{"activation": "squared_relu", "bias": "qkv", "parallel_block": false, "init_std_qkv": 0.0292, "init_std_o": 0.0292, "init_std_up": 0.0292, "init_std_down": 0.0, "optimizer": "adam_variant", "grad_clip": 1.0, "batch_tokens": [32768, 65536, 131072], "seq_len": 1024}
Each number is 128 + 32 x the weight over the matrix's rms, rounded and kept within 0 to 255. Layers, rows and columns count from 0. Numbers have three digits each.

# q: layer 3 attention query, 256x256, rms 0.101, rows 0-99, columns 0-63
# k: layer 3 attention key, 256x256, rms 0.095, rows 0-99, columns 0-63
q0:117111105109141136187152089160143141140109099123107147124148119152078165078169136135106139120149125138125145167163093122124127110167094081115107102167098095082120156162117118128127118110127092
k0:122114141130092114095129119114158119153140123107126113155146129098107160144171094144139161132111096115094132125132080142121140101123143167121161113108154142117146112131122124111138117157116140
q1:153125110139170105112105131122143151103139152129119117121127111111140131159114121125138091138118145141102131132155124140145175130137149116098158117139121119115115140094115106107103073127159110
k1:098123146142130148154124154163087154155159170141106151117127152111125126089112149151171095119097130066094150103135125107099140116156162139121121108124079108102166130147130083143146123117119149
q2:140135114116102130126120136134084090134180130125067145184120156106152181116154114152098140143112122111131093088150161117095128157193083141173107130148086113075102154119067032135111100073084132
k2:122104128175110100080081124107119149124124143074157129143128097143103182109113109135146144080147111130135105134113108135147129114108152140136130144150112093145185137143146159126105082144118167
q3:113133102111087107111152153176160133128103154116115119102107095119097156094176144132103158116106132145147117127136113127117110099125132133131142139080157110145139099133127151109154117107104094
k3:087144116187098125110133138111137094131148123082125133153137181151190146079109112115160113103130156133101080189097107135100119160112152075097123133108101126107095139127121045118108083103130183
q4:103175132071151122140156147096105134097127061078155153067104126128161119086145156132124132159105156120105156165115118126148131140131072141183120143135123163156114094173104138103144171148150163
k4:158122126109100103080143111101167109155129143121093138123180106084133126118143092117139115125130123104136080152156118139156147098122136191122098123105135092095138148139155104116168118121155143
q5:178110090132149137102139099121160140212113129112128131111113096124141134101131152116153084111141114152090133168166115123120170105127156108092116100117141142098177154083117095120034113113096166
k5:115125133151105133145113138106102127119147137102078138135127143111144189156132143144157139092094096125114111112198137152098122115123149118175068119153081158148123142149138138107165129141087151
q6:121096152148148102138113159106097141158110112138155157147113123095096133134122160125146097106066100154151159116126126146107117084155151150154110073120139107109162124152121133127096121116081146
k6:146118106099099108098160064156178147061138117126120097169169141190138217084120091136138106088107152124110134101157126115123087091149081146103166179114151098098099118124103136157155133135166115
q7:120143153123078109094106191125124134118106136112131143152112115112098141166154128184079138138122121192167148154174150115137119155174160145137092170096160137141152117188079154130154144147144151
k7:181109109103160148117142088166146090158147097109140144109150143125141122110120100107176066124122129116112111125081105143120159092136107126106090087114157066078132166101151104104079109117148064
q8:126123147131148120116117144137116122124143112088145092130114102128119131132150137149115139133084130153154150149136114131170085105147177112144112122078155152150128144153096164099152099178135159
k8:148114106143082113109149159109152113113143128091134130154123126125115101086143108109145114178094127164085092165099169130123175146154124121118156165102194067097121143139153055078145176129101089
q9:122165101122104161151131090124134141073116055163114095084113133164094130132150137132139156143135181144136122141135126127117145088140132180149132168115128164130107162076148124129152079116154104
k9:128098155121149129119117156137077145149119165129143155147120164094168136158099143094108156174127143085119124140109153136125128139140138133134111140142082141138172116166106137115123107146101143
q10:094119094140169113138097098107088131165144081116125141137157149116159110109081144131153078130146076182109112131145168134135158133088178143127139089137137097072130128107151139138111142109118109
k10:174152158164134121122119139116160155106130135147112088076095140159141168180124128142117159105083139100112127128131134117130093104092148093139164191117107111126107119142098144143102096104086086
q11:125120103123148154151133127117127118147112154141122128117149158130133101115128113106158166115115108142155130126099096134107097133135153119140159161113139125106147092106119165132158107133139123
k11:166141075101176130165146117117109140158128114171095110126101130129153128146176121116160144112179165157115141139056120133130145121135066156131188084157181121125079164104076125139109126115152074
q12:120114125144126132101169168150113114112134133121141159161176103134163141148067108129119105103111070128123117135152099140089164130121154149143123111068138109121143106137157105115177159161120146
k12:088142111141105148160139139151123080088094096154096119133143141156114103135135169093138097228127163138135151148080178112120094108161110129150121180107117211179113098119138112084090157131122114
q13:136129133133043119135123143080125100121142186144146134075179159142120109137129103073136135155143141082153151105073126167156122163151107137082136122138118116137130171070111131113172130147085094
k13:133151133058148109142121089139101094072102134108115149140082110130072088066127135143073125128185158143110119178092176119106133196131103127159111117119171151195149136117119172099116145122183093
q14:160085177101115116108103175120127130090118108113128125103141128114150126148149070127111156131134144169176154155173101177178166143143151139155175119070120136162115120101099136134128123154147154
k14:107169131134174123136139076176096099118153159093119155112099188093158144106142111072154142163161194090137149131103127095112093139131075133143113128126121128119173115139135160154130155133171113
q15:133152123118127159090141123129144140130147187093134122140170110107133143141118161134130112151139144106112141125120156114163172131112071157088086160139104173147108162109111107136131133110153133
k15:126134119070105199188108068118118163104124122141143105112068087132108130104127115118087142109159142148145111168115179124152136122132154193124139138103105156148152098144143093126137131152126126
q16:163123166159137148137139140065133125148138137165128144101162083110121111133108104084107164100090129109135174142134112152149108144142170127128111138093171108145148108140175183103177155156091129
k16:137114141083123129118149116187116101125149104116126136144131124124128099088111127164119094174135124143131119130100105138155139179121081136122152100081130136156119109119124127142140180125135091
q17:157129153148099115129081144144144136113100132112104092129138097134057138099146131127142148120097146122125123113126144115136086104121099152113068127150131198123145166142105129089136122079123132
k17:117124197131148111135121105117079114124170184147146132140111086119174128088066132129076093122091087144120110137145133152138115185053200074131140116103132126068213090089130106143127086198099158
q18:127124104121134126094147137104109109143160173106135135146132120131155076134087049152122135114092114117129132129124105126114153130113109097203186095119129091148127112119127134096114158127134153
k18:116121103135144166121106103210145143123147092096110164139105165108104124102154138146191125146190173169128171132136184089104169131182113116126106148124080112160130091145124150099138148147157114
q19:158118125123118144119174142091124124127161138159127137117169152123122078169108077085155176081132152104153119139120099165146145118115186147118158152083137123169131131102140193135164115140154119
k19:117146105092113131165155134179077119081163146106144157082131094059080076079138126145089104142144171201127145095143100155118163162128085123125155093097119131162158097147110144143097166136133088
q20:117110125139090140129156120165116157093093134112128134134125093126067107159127173111161155158134154141163126154142128174144142113141146152148117103100089116114124137113124133112072117183143108
k20:097127131097120114105125074108116157129104123088148135071129114141136132105169149122142083094107143121146154133117132092103127140123128169094147175106148124129155107154153138116119116082156117
q21:127150205153175123157085116146137096157128067179069119099179070121089137108165164092110112186133147161142165089124126131166120112140162128133095152089130110074141184094154083115134130127065121
k21:164112099145098120090102088128105166175085124187154108051103204096092138086104133146185150116118123082125107159071134104178143139079117182097120153201152088073151112125167075118118109121159177
q22:123147095129092152146121075182110150143085111120123119135101130130107170139134182165154111137111180143109130160116134119108178174127085106118146124137121100184118053152103104107101147146131124
k22:086163162176154122103092169038158119153177065104064176130149152164140152177119226092186145100088106127118143117176109126132117112148078152149100113132105143120084183161131117097130130123097169
q23:053092127128170120138139121095093146115129121113183127116113124125154130156131100126138118097157116124147102157147125182132145141119168084169131096121104078124125099102129135132127152192084131
k23:115169099146125127132128122207125162136134087113133144087152142097122114123195125143140126139136171160129146176112133058113149093146055169146147147140116137176108098147159121084098156116148139
q24:148119108060139110124151116156115164129094132082093113130096136130091137106140132206151129193164157130130124197131105124114136131135106145134116115153150083178121127170082166101054155124173075
k24:114138115137177153114115151132135135156116042092097193123097127116147162156147146082147079086169104106135190089140197110116132080131098140137099139126098131111109131131125124165154117133064163
q25:104103126130137135147082102163073147092093098134166136143075129157136119118109143082155106152163211104161104121108137127121146176131165093150143115082106075136128025096117145132170131174131069
k25:086128112150148147101143123201108141193144106125099144118160153107137099120159167148206094153134172156147168111080137058071099121146090115115124123128081115154168124162183076158105128088102134
q26:159117144064107128077120165135161140106151175121132108083140158174117107139097115163118185137127137126077145162132095133156100084193147126129089169154145152171140154163110133148074130113152150
k26:094090108087145134206158173130079115146129129146114128151072155075139089059106126099091133171186156126170081093133125154122103174125151176098112148135138194103141073151130103140102086132103109
q27:148186114117057119123109115189166186110126211147083137132122136107103192178081151129131152169142160111084066156139153126113141161122172139123131169143129108154105046146132129133123160136225104
k27:119125116178102115107079142108173152126073061107118148151139134122087144130133199101110093088084091177091131106159147094117130142130091139098176157087159165142080133174115107107142119062080122
q28:121140128107078111160124161152128118061156133141099139155160112073113167120113128127085129114091121141125183109137147151134097081114152155112093132111104202104141167126120161127136109109144141
k28:114126156137134102106150127117146097096153178133164076100139156109144165110174109143121165136127094091122080153109087170162125161119153159134127083151125130136106143102139138130108146176153136
q29:183157107046098138117142163149140141151148163085080136066152118074057163125090136195102140132133098130104133173141152126132112143126116117108106133134171128160137134194155133117125118129194122
k29:134131162202094145123073060095147164127087087082140128133114126124123176081115135114111111100135104130125138127150111105200142053093121168129089137137143142070101101113143104100169103147080184
q30:113132140137139179110119108131114112133138087161105141183133105159189106100109138180152113147088120158088164114152126124133153115105084167129181059136109133185116082151083127122160124148110145
k30:127162170158111111110150160097122122095151159104144133073106097100162152159106148165144094102123106159130085125137129087130135172137155110129144132129112180136182166124180128106129082146130054
q31:095076138177095138109119128089086153105130139105141078047113151113176135132100131150147165101130109056091141168139154161129168138145154141139122119113103131148121124129099153155046112172133064
k31:075118105104177125164113094158063112110105135113086137111082144096074096064157140095097074190164131190154140069118101103113133096118098155135120146118152152122163069153167094131102109107142156
q32:155129174088136154118130121098135134119117130125161128170077168136112142103130115170121150124109115118122129212107097117141132121150084146139107076126129123156117186209107140142112118123162105
k32:108143073193118174077141111182079070155127150140134161160185156106159081168127180119141124078138133146099176085101172053078104140101183123110102140113080149076241111128128061096142151048135142
q33:111088162176110106157116119140145145097122081195142144146088066085171080096147135066126099141076179089144120102131151140115102134134116181115149124089116120147101071110096139116117114092125125
k33:134067130140153140154112121142074097080163139106158145105122141119107107070122146169099066198136140147112143081138105157119090141135168153085144115114134135126152113155168142174109089157168079
q34:135155142124064108136104111172064131103116170185108147151124142140173183151107190097123089179220185103117112119147164136130107144108179138114115129133092087142144065129106141135112113167166118
k34:162137129199110125068203093107121168137125129123137114079152090134110100082146140132136152075107130142118165152123109075179158096120129141148126136140129109138112173126123111116095114116140157
q35:122091129153190122125097108107117118108091079128118118112101133127163100119163085127107094099097152155133146112093130138152177103152105131152141118109147154057154202065175077148123118115062132
k35:174115135126150118171171128153130126131097173157120119228117140166128149153080081138127187155152121114120098138130190136110090129101179097201098150190124073131165103082050142132174138142143146
q36:148107149226136127120114059155145169086079128125112111154117124125151109118137124108175090164152145134100105128096169122127178152112142101100165101144118028116126085136129146146168139109122136
k36:155140152125160079176149128123170079154096095176136185115147211214142136128078158119187117157112146114103154173094135182117122177189160056176203089203072133177090109103095152161116069140209179
q37:060062181132130147125157138140092114098170139059161129133110160108160123118146092108106139123140100128120142112162127157115146069145102133155106115092094148085193137109112126132134172149104160
k37:135123119108102122160112104092081133096124184154128070139103140114102105094136090161125177100128163165136077157111092175161104112152118128138137140135167123156149105155149135089095128146126096
q38:076074154166140107135149142135125122112115138124151149127185121136132122104121120066075110129159089143142138115192124143109139106086142125133084129112078156085150161106119102133137133083100170
k38:182114165103109101175084146076167130143118149173151069113088112162112134110088087150141156116097130141112077159146096164181158123137139144132103123136175126137094123101161137106121114149134120
q39:099198118138105131124120170122101082148175126177089138111131144149076158196125161143134135096131136167098152130118143141134141113151149118127104132124151156114102163115132100110085154147107098
k39:121151089169145103145165162083095153149125087137148149128144115093154099123135111104141118074104080081174132125126105117141127151092130108157066137076147122114109122119122130123137164128090110
q40:090083092118142140135140120133147093107174133097116114126102096118135103131123085110149129124123084103090139110156180162119158116148093099151157114104095146115145157106129153164108200125042145
k40:128066161122137048185136062095089121144090123139177151115074152086099110099066103124151116117187083139112133063165110201122114139116170118104125105126155129168131116137151144146104142160153075
q41:126141131107130096120070102129092107141138108120125119088114145117141082156098095149128158127126135136189110149111107129170090111156109157146139144128139173143180102097141145125082102145135113
k41:090100153096162174149079213117131130111152131152111093087099140110140175148125120056105185155166150128111080161101126119110137127194092166099102142147168181153120069086078149179128114143139127
q42:091134142116165107183080078169088161104147127103138157186077136118164114102108116111121125160176199115142124096082141108152138155105145117125105129154076107110132110105135109136130111181126118
k42:203170109093084112131143134133201128138168151101173113138169103212145129149122146202114142085090108102080154167131138124143162127122085173120195126132128111185114103123099139114090201096190137
q43:111096138144140111090114130186118137110119106086097150111127110116127131108140142109121127114083138099121130090130136137090141098140149147126129122089146146104184109108125129114122132106110184
k43:163147134116115124155150131125115137094127163143157114150116141087162186083115105147122149153118118153062104169138124172165149066179122151137091096088157115123128184142151216163085125159143048
q44:122127135149085082177136113158138138134145107123113092132062082157155101128145178144129138158118148099135117178209131153096107105191060164123138087154146206179156123115112171072096152129137152
k44:069095152149119154097128118094122168105133092108141138118131109141145164142125166096135146078090118132125150137128139113091099099127036167131174162095156108125167125171085141177121115079052083
q45:101079211118168079152173111104089120100113136116175146088131140133193115116077102115154125107143114139153184099108132169106094138110123135164092120064088159066205142118104107114148112127068148
k45:122100163138156126183171116114129148116073162114126092175075129098094127118103121094132097125136151132162102166018132107113154125109176135099140186157149114065115153112064132132158048139107107
q46:137079111125152091130082097140120132107086096099149093136108097126153081127095108106098160122099150095132153130106169154106134100122119166132133124134137127118177160116113177144119131143109136
k46:115077150114140095175079142117101142098113104167148099069105165104124115145098079091153187157121136119123118130103093153146127129160104204114082143109151187146103089117153148147120120150112123
q47:167158135133093125132135144164119115173136146127110156100170127140126157135130157119110144134109107094140126122131105112133100127139119128125146136104091188137122117105144136141094128108177121
k47:122152139181119140061117144146157153096125129083137088104133112154123128097131119099152133167073132143141123187131108112140123127132124146147097143101147142145116173108136145125151072144094122
q48:129079141179143102119084131087105122096116146169139120100125126103159141102131113126114106120127131104161147130133135172122123131104169120213095134124105143076151163080143109162124122136089080
k48:129146151163104139113128150102177138082101138125111092164172114188110164143101067098073211091115172119135092156133114156162122146124085121180142091142130091170133130124034129147112116125108180
q49:133107096101146144122145129113182123116144144088113103149176127118176148123138078180089131118136076124124188116118162102126137075097088118118058084117093105098152193133134117118156101109102153
k49:132150109080140100174074143178028081106163175096083148145099173098211126116129112124116148190074164174085141085100101117108109146165077132135129069179117172148083151124070150187220117123159131
q50:139117102133137096171095141126115110153110135148134115155117115143166082147109114086102163137110148121146123119107132122106130123144143153114102147115102157068121113094135157148137122120123138
k50:129117143106098131120118161129149121124106121124123078112126130158101103121121092119157186149079134134153083156136089152147117152158117160134096154110163149144113137131136125100130111133109153
q51:130138140183102115108110115121141162134152108162117138068139114167149138144149167138163118094132111143116186130188147137121104097124164125122122148083110216149119156166138057138051155092099136
k51:087141136187095140066131128128167090168107090035113120179130133125090129050102122148133112149063087144127121128101106079106148119124148162173122129117151088016122177157131074143156092146085194
q52:130107120126091084112101146098125082111123183168128115045127184082128187162122101129133134103127131109118106193117168164139197113126154128129135117173206120182129110108092099166161155149140091
k52:158141117108135132105133172197140106171127111135103136144208102170091111108147131146088181140147150109107120100095112093133112137112068116146173164119117115114168093113121050092144169119107198
q53:150137154141130127081141072192097168121106105106139116140147066180111115111140188111141117112125143105153112144116132125123071081110175125160176166116202117151097098140102187169157100180151102
k53:146175125120112161086126083164132165057168122092105116108141113129102161170120105147170194196079167100085161150140091068173129085165103145123106091170064120129121187188161137122114111063092194
q54:126125067099120157140095122099109096111117184107152087088176128087090141157144084100162150105173079122136078151103204124090142165087207154137140164175167167088181121145161160107188134079184047
k54:141080192151139120135119130122134164106104126116155116121095064095071156183074106052115142090107117136152112167135176176142205253103163089112125164093120117108061054115047139137129138206103159
q55:113125134089164129136167061134093111152115173094154109097160175107161116138123081132098104100178081144148126127113124126126194115143082138107119086158094098078152185137121139099136126105206167
k55:155172095099091154113156168150158073184122174151091100175112115181146131141189085167117219132114139135151086175144094072126109158123162055174103138112120103098117155149148134040143212094121128
q56:065161193193165104117110116176128125089117116084133166100087109108090147122092148133147103131120140157145121083117108138163142145152105109169184148073102133106181124043138080133076124148120134
k56:123183185148137133147187134090120132092158109165113139174103107166143195075135146066153112148096155121158086202162154134164149119167157134172139145117119126144132117058067134172120092204127088
q57:133163129100133162112102153088083125175174119133120128108086198104221077184161106174149188104155169139153165129118128090101092079157095122102079144148133140179194115192157120095101116106149114
k57:112186045096179166136111160150089111127139156124080131182118145104138124157194230189053107140211145163150133131066142029101088074151089168109112143146146087087199135156141102110157125086141109
q58:141155116156117152104139163135086149156150123123157116134093105100101085123086137114148159096136143134177098138103071107095097135135101136136110147097144138165103132136167158066131096195150091
k58:103193117175110132065101143142113154112197121081122079055106152172127197133168110126141122106051185146102093229125098060162098107149046235144087111149134115172061170153097153101073050099100160
q59:169151144136121220131146184114110104198201112066067163187156174139080165121162122174182130089087090126079120090146095092105088136127114076128179091119071139134138139161171102124149102113096122
k59:122146123139130108111162134108065136115202145151153155106113141105150145088141188111108058116158118118131126140137156147084073146085159131122107110136120134191093147099104170128090133086142052
q60:158127139135139152118154117135091171108160085103125155104108156111088105073178157171176091099153126165115148113151146133129108125101118144119173127129156134196144120198139109099095125148118087
k60:146104081128172116146121093120114142115137139149156160113156142076173150163118140137097095132200144105118203105105155129112123114098114118126125092158085090143127121141135179132107169080153097
q61:098129178109156135151113110175146114103105128135164105207110092128152141142102094134093155163129152142165131135090093105154143122165092160152104133109073107077142150067142143104092091131142144
k61:131110150125130138147139123110116168104088149113135099146086104178108133152143131134166077103078122187143095178148154158160142121146126170109156143111178158150173075072085145159141081181148058
q62:170096087096170119164105112131086127177072107173074152114117170156149107118127118068102112194141124133130191096092103153101192114111157150084134131090122083103110095156124092118169146097115141
k62:092077076121110131122109162113195131135118134147153126078140159086103112086108078170108158135202112121141105095123073179130122079148146107207068110158142147113139151156201099128127155115170175
q63:104108177123116072188091198042175077155148171145140119142133131157138126150124108079118155180100135072150096129127164106109125165132169086152119164133106162081140126056111124170151129084096130
k63:127090183071086142114141167171151120113092138055123106170133079148080098129105099142059167136082113171141115108100112161170193168114111109122148143068140128064164135143088062142174135164113224
q64:181164111094110117127174116089117149133140147113173126157158139104054146090131160150119113169109167129096089196097074117145122136151093133117183132147165106192105081162137148061113088178166108
k64:159093122120157092134157163146112150162096119099208168056118109085061089095131184153141086144161120123189073150132160157075092131124126130104090130119159123120160139152213103127109122128119094
q65:092128145164170139153143144176104151096127113095143143162151088090159103089098116114073140105123126127161184130114128120093116153120126149157140159083098126164142136083092137082128123148150131
k65:136024137095081116170074104144149146064124163068147090146138057158128148148124092125103104074126167130144211173154089166201195202117067225091177154119131129131153110066114227149151105189093092
q66:112085117125118118152133149159089154106189138114129079148064093137110086123151178119125145141116194141151056132181135112126107127130136171187142201120184178155136138098118146144109141170100118
k66:077100115055123176145154108197114066053146128102123104172113147116158130135084123060186111112096168100125124138129127135158090099146142125120127153134110108105143102066092098191151092135112128
q67:167141113079165151187169093109127220070106127138141106088061140153127040107101165147097160119142191163140052189097134109104175123131137182105132212198211138222082121170183153157078147176157108
k67:143157129119164137092165162152168159150167128108169168129135098131093091111152171171093052135150071120160153092199136106149121107116126097084073201100122103125177157194127101111083161112075150
q68:122105088073158128076088137148136079136081120152100175103134182132095152150122132176126099095146110149085187100141078151170142092145113083097062121172051070074125192191119042153133138070122141
k68:101146113183187127131136118103062124161141138230084152125146255092225139105146174104144092131189139128111128080081136171098055116074169068196103032128129112127134139160100120091124157045189158
q69:171122112110071129150200151095185121171083128129133072138113098132108114099111125129086138093105137202128066172121117124132167112080106153131106141105203135158072140156155161152151138184163093
k69:076185108164069055061147163103135150169153077110159133102107107108077088088101139157115124117091116145124096150164140098109091119138111104101121171152144175179120092172141092107056180122165105
q70:097151108043185103103175127179124193075088071117109123096073128103158078127132165227130082111141151187140079179165083150167109076078099119070052126110225139160104145135152076138068102182140093
k70:126164123166118133134102149148136204176141118083114135162121179073104072094148187146177086112167186166145116131156108110102072069156100089102147133128198124095211105191132139131096091114143113
q71:145129190162127137104145173090139093215125125107107129162131105147171115145087089069142195106091141135065157147135177128095111112156130150092150130116131140171126132173081150093132127142152164
k71:134126160112128078169200149085134162162195081117156128118180127082134140076087143132110065152094104103162175130159114130094152133150096160115131139134109093123153127087138112151060125121109177
q72:122138081124103086147081156112184082164098091135166134104118183165101119113084150157139124213108144119144098156137087162127150144194078118105112105131137127140115154121161097116120139151077126
k72:110099100184166089114155159109128099153156087166094150098119179175151165165142173142141149096116112119136119151163112113138064110119132110178124079113148167174152079137079077117081096066148160
q73:120144094154129155056167153114128112151162125174108116158169088106132122124104119127076158084127051169130148119149143093150126115078113147098101081087120125142126123126134108075136123136189160
k73:074099100129116106126070082113085121118145129177121125115173120120115097082133173065149107152180175139062127131118115158125178151097109211153202156131121142152048119124126091136182166191100118
q74:153095140061160116089078120106107091085097139141160158072089214099147104166098137166115099061144119170095133107100078130180159168120105079118075164166092104126123128168140105139156115113180115
k74:155101088120208137144173130158055104157109163181108185132169195051180065134158132104120095103153125135119135099060137121094139139118169076163075086132089116109104162136070128137157129107179095
q75:118153124189176132165093098111118099110161129153210120168114070157202129081114098119119121138088181184127175138161092134128109109115183180138153146075143157152170109049151129089120087184148058
k75:118145145166093113133062095168200155088155106046119120137200103164072160135168131164096118145113093117100183163151078088210161137176022167114182130077134113117140139108171134139157137151165157
q76:179126121215148136056009153129114052198178189056123168107166111017162221071066066119135099096132030110148224052147194139084056121135102088106094045069038070053232124098080054103124055110108231
k76:177108069121120120192127039124079116150120083182111115087137186175111126151118106114170155120143166114134131130079030122118162123198059189186179062203086154140100120106156167108109132127166081
q77:144107127139102146135146108139100157083114134118134116143132121086187119117135136123101124052128131142110155144166190115081159115084153135146112125101159102134125094195135153116101153137150176
k77:200189127145124153122145115146150088182165129075195099082122121124105070084088099091158106099108095139110132108109159154121187094100111130099120170130143118086136204161202093127091194113101112
q78:137101116101190119141093078167126124101123067126102168118116098132149113099152146107156125150142144071133197058103153120100133122100097123109136160162077093049169128127136096147111112085084155
k78:165075189104181160142132095108135122057105120119091111152095109148197219201151083106101127172099106092091150117128168162141175133098138123143134135135109074087115160091114179131192119135119141
q79:138099137174113179131105162179143149114140114092125113178153136104124137118118129152136133119094133099096154148145127121080086113099158140138096130088136113145160099160057131123119107091122123
k79:165185154103112117143161137129136140163122102116154104136155121123149058087094158074174123146110124156150160143096090152125120117144097133117106095114128150125154144151158134147105114086104173
q80:102102115092113090163149122148143154126084172121176077091116156125125173106080142117154099122114137107113052141099159139098187177164123127152140129156170087140131115105148180121109132155124142
k80:127101096138096125081198176146111072179126122101121137135097078146102132118089073112138162070058152152094085157139138083144157135142149153126107137159112132118131148102101094141103115088106113
q81:147162139152172144105100127082120102131158140153143159127140137143128094148146110141112128158163067140156142110104133114174121131136117107144171139162088149141139115122159117132138119119143112
k81:153121145124178122164097108120130138099116150161122159104162148143120123140179155185091147140199108103099151091111157155172155135137110149134129119115093155140105165144123142114162126154106125
q82:154147118147029155087068177149098114146150177136118092094095162102133128199122126175142155126169115095117107151172134129102147133078129135050083153142178151172071119146125073166082139105182139
k82:146201110096116133091179121207145125165095113119130112125183158105134086099121136160178158170138129166200169126115088101139059070139109101101072145113147150176170168171097086116049117102121091
q83:134165156070180090124118096086119113135116146127156161110121151140100134135150089142148122162151120138138118113103108138160145131171121097139168133192087139103121122115150124152147121122127093
k83:137143147130150125130105145104133158124126140120126183090131136143105155153155123223055163140157092135143121079128143107125143166149118118130127104122119113131129126147128137085129128127153127
q84:107118205205132102174116138011081083158164158161173075208118040125141135157145049013160197195141088088155117105116184185093143193180197119189208161074117155061159109066067186151213142164041129
k84:106173182148145072183089098148169126212110118073110125045133147209169158102094137103162143166126115135110144181151091116248186084197114153087156054111122099114157089072161033207118057180127149
q85:125170136199070103161132112176094140097173146066092117146143067112172141106167129142066159166106117102192136123188169097100109146134123179142164119109098167144109117078121114109122134161127165
k85:152116163113048163125118076165180145058092138069157050121086056170081208168093091124110168111069120131183143181175107103181184165159086189062141189137116085120120091059138158114118115208083102
q86:101096151078237111153113124059130114152062077150172157120085192150109102171124110124139114092154140203135139126097061166185132076159191123108099176135137135104156170146147120140138115152141080
k86:074173143182189072154126127081102139150132105130109178129180210100159106100151159128081112156153094130112146121134111094127103105153163077184134094135130120121146107133136110141131104128210179
q87:144203140190102132144124127157112156077120097123084154102069103113221112102054130067159138109152142147099148113146176117086161241172099119138136140132102158140155099103142171075077099144123159
k87:178088116094068217145136167155180152130180104124090118217067076099116184164147120187087089055113100122130110117194121130119118119137080152123066118102147142158127174153068224068103080086114155
q88:107100139053187102138115169077107049203112145106154149071078149150126091087140126138131119145193095124198094120058101189129129172114108054072082133111186091027146146030107100154124117141130108
k88:113164161084122102091138155129151095052069172075102076105115075156117196145163074122070172183071121148132061199118149109194135155120153112128212135157188169180087099053056163116143090135202095
q89:072152116060136056201181150113142152088129038142100063118118117159142058148234154129126156074134206156176027162141058116127089035093084183153181179137199250205026112133160141160153187108188091
k89:095162128129053121045117159152161195086140169082093077108135126103086110075160114180159127126137122116114126169166112173154084065106065147094158168111167154154131148152125121144109160136167143
q90:127141135094144135104155125122063124129177186099128148114131168141133108157147139168156101117161098120142092146130119111151110109146130090159123136154115137128158129161128090138095106119130138
k90:142096143103171138157096122147099144117102148124146144123106147096121099144133148124100104134179132122137122104119168154104169148098141120107132135142128098083140145132152130130158115140112114
q91:073100107208144101099128143158118122129137086154184177196158078098129178101054125128121105213104155160063242121175137140186116182197087164155147035091074083123180081119108125088086151120065132
k91:105068111152140140240097115091072123143199062136140158117129141182124134157105178114154119123127156079097123121113086148130168188127120187210162061101097083084110102113140056149155082161098162
q92:139137092103151169054125126204139156082110083085071166103162181118091158113113178202129059048108139178073150136168059098148108066115119126128058099142092109186134174195161051108093109110165129
k92:111126075158160126174108134123065140171176116204140184151169235073152035079137197105153080146196169124117166069098099159040058077127158094156120100131117135108191150200171088126127162064142146
q93:094109143120099082190136125133141144136088139146165057113051110133102141131119144070127139145124155124137047135100174151110173160127128147112160194109205133119107131063130167168123135163125110
k93:105155127110089145081193139132132089124120106101108093126119085153128141123105058125174179111044120142141107159130109093155120094164138135133114139126128156153127115095077125147113128120142142
q94:109144163169065097093083138175137128087140161165108116176131080134114198163159098113101138128070133129094197095198097123157130126144137162152150150100025137097108142137079132074207181104126122
k94:129113151124115181133115054141102140112108085142087106134126161152199168134086089152154132109078166198186122122073102134133157180152113147172127096092080105147078080083057166136118095145179148
q95:130094155175109097169099150069124077194150174177173100202136068112138125132118058026133196171134089090117171100128186174114163182187160138128189121103116153057176114060062173130176149093058175
k95:152133205113113154114119119129159129121095122075100100092116043195109211132116090152116148129076084157134095135163151125207173142117122165129130084066132112106116114044116134150131094182078144
q96:143139149075167120130140056130107165093077127112153144116115130134161147130139098162161104095139162136161166128105118125133144086142115101162126128167120076081170152141160116114099104114135140
k96:170132173154151144136071109130107178124103128105157133128102132111112153142161143178066078152192124121157126128122156086114145150119126105117126134162132099113134151182171168075124128140146133
q97:122090100209076153121083145130147064140165209115139128220198086105097176105089050096093183157088093119130212079153131134157105161218154148217157098138031125078181106111117142048179157102113183
k97:144110168112113164137085098092159131112111099103117093112093055163133162150083098128114167130106097121132092142157126148192226206121107192149134133127111095102081100091159111134136074182097146
q98:156081116059175051188109175049162078178055115176191099118095127113172059140135072083086184116169138130149152135116088178152169152160078143089118173160149147111132118126073175145166180080141128
k98:150166137112093116060155136121140139118126089103094080100150080170119151099136074168104196150102070130148123117149103104193121101146052172114149114127145145176110114109099147132081149130153150
q99:136098089052126107124128117193146170115108088085073149121105131091085132045166177148102115180130124111168122113124113129110123180130094075072114116148149118094115125071088117148151111120113137
k99:136099181081095167112094138117115181055091139106110085176043085160126177128133126104124132161098193145127067169153166160149116117107160081153160126162190155185102069144054172140134065175114134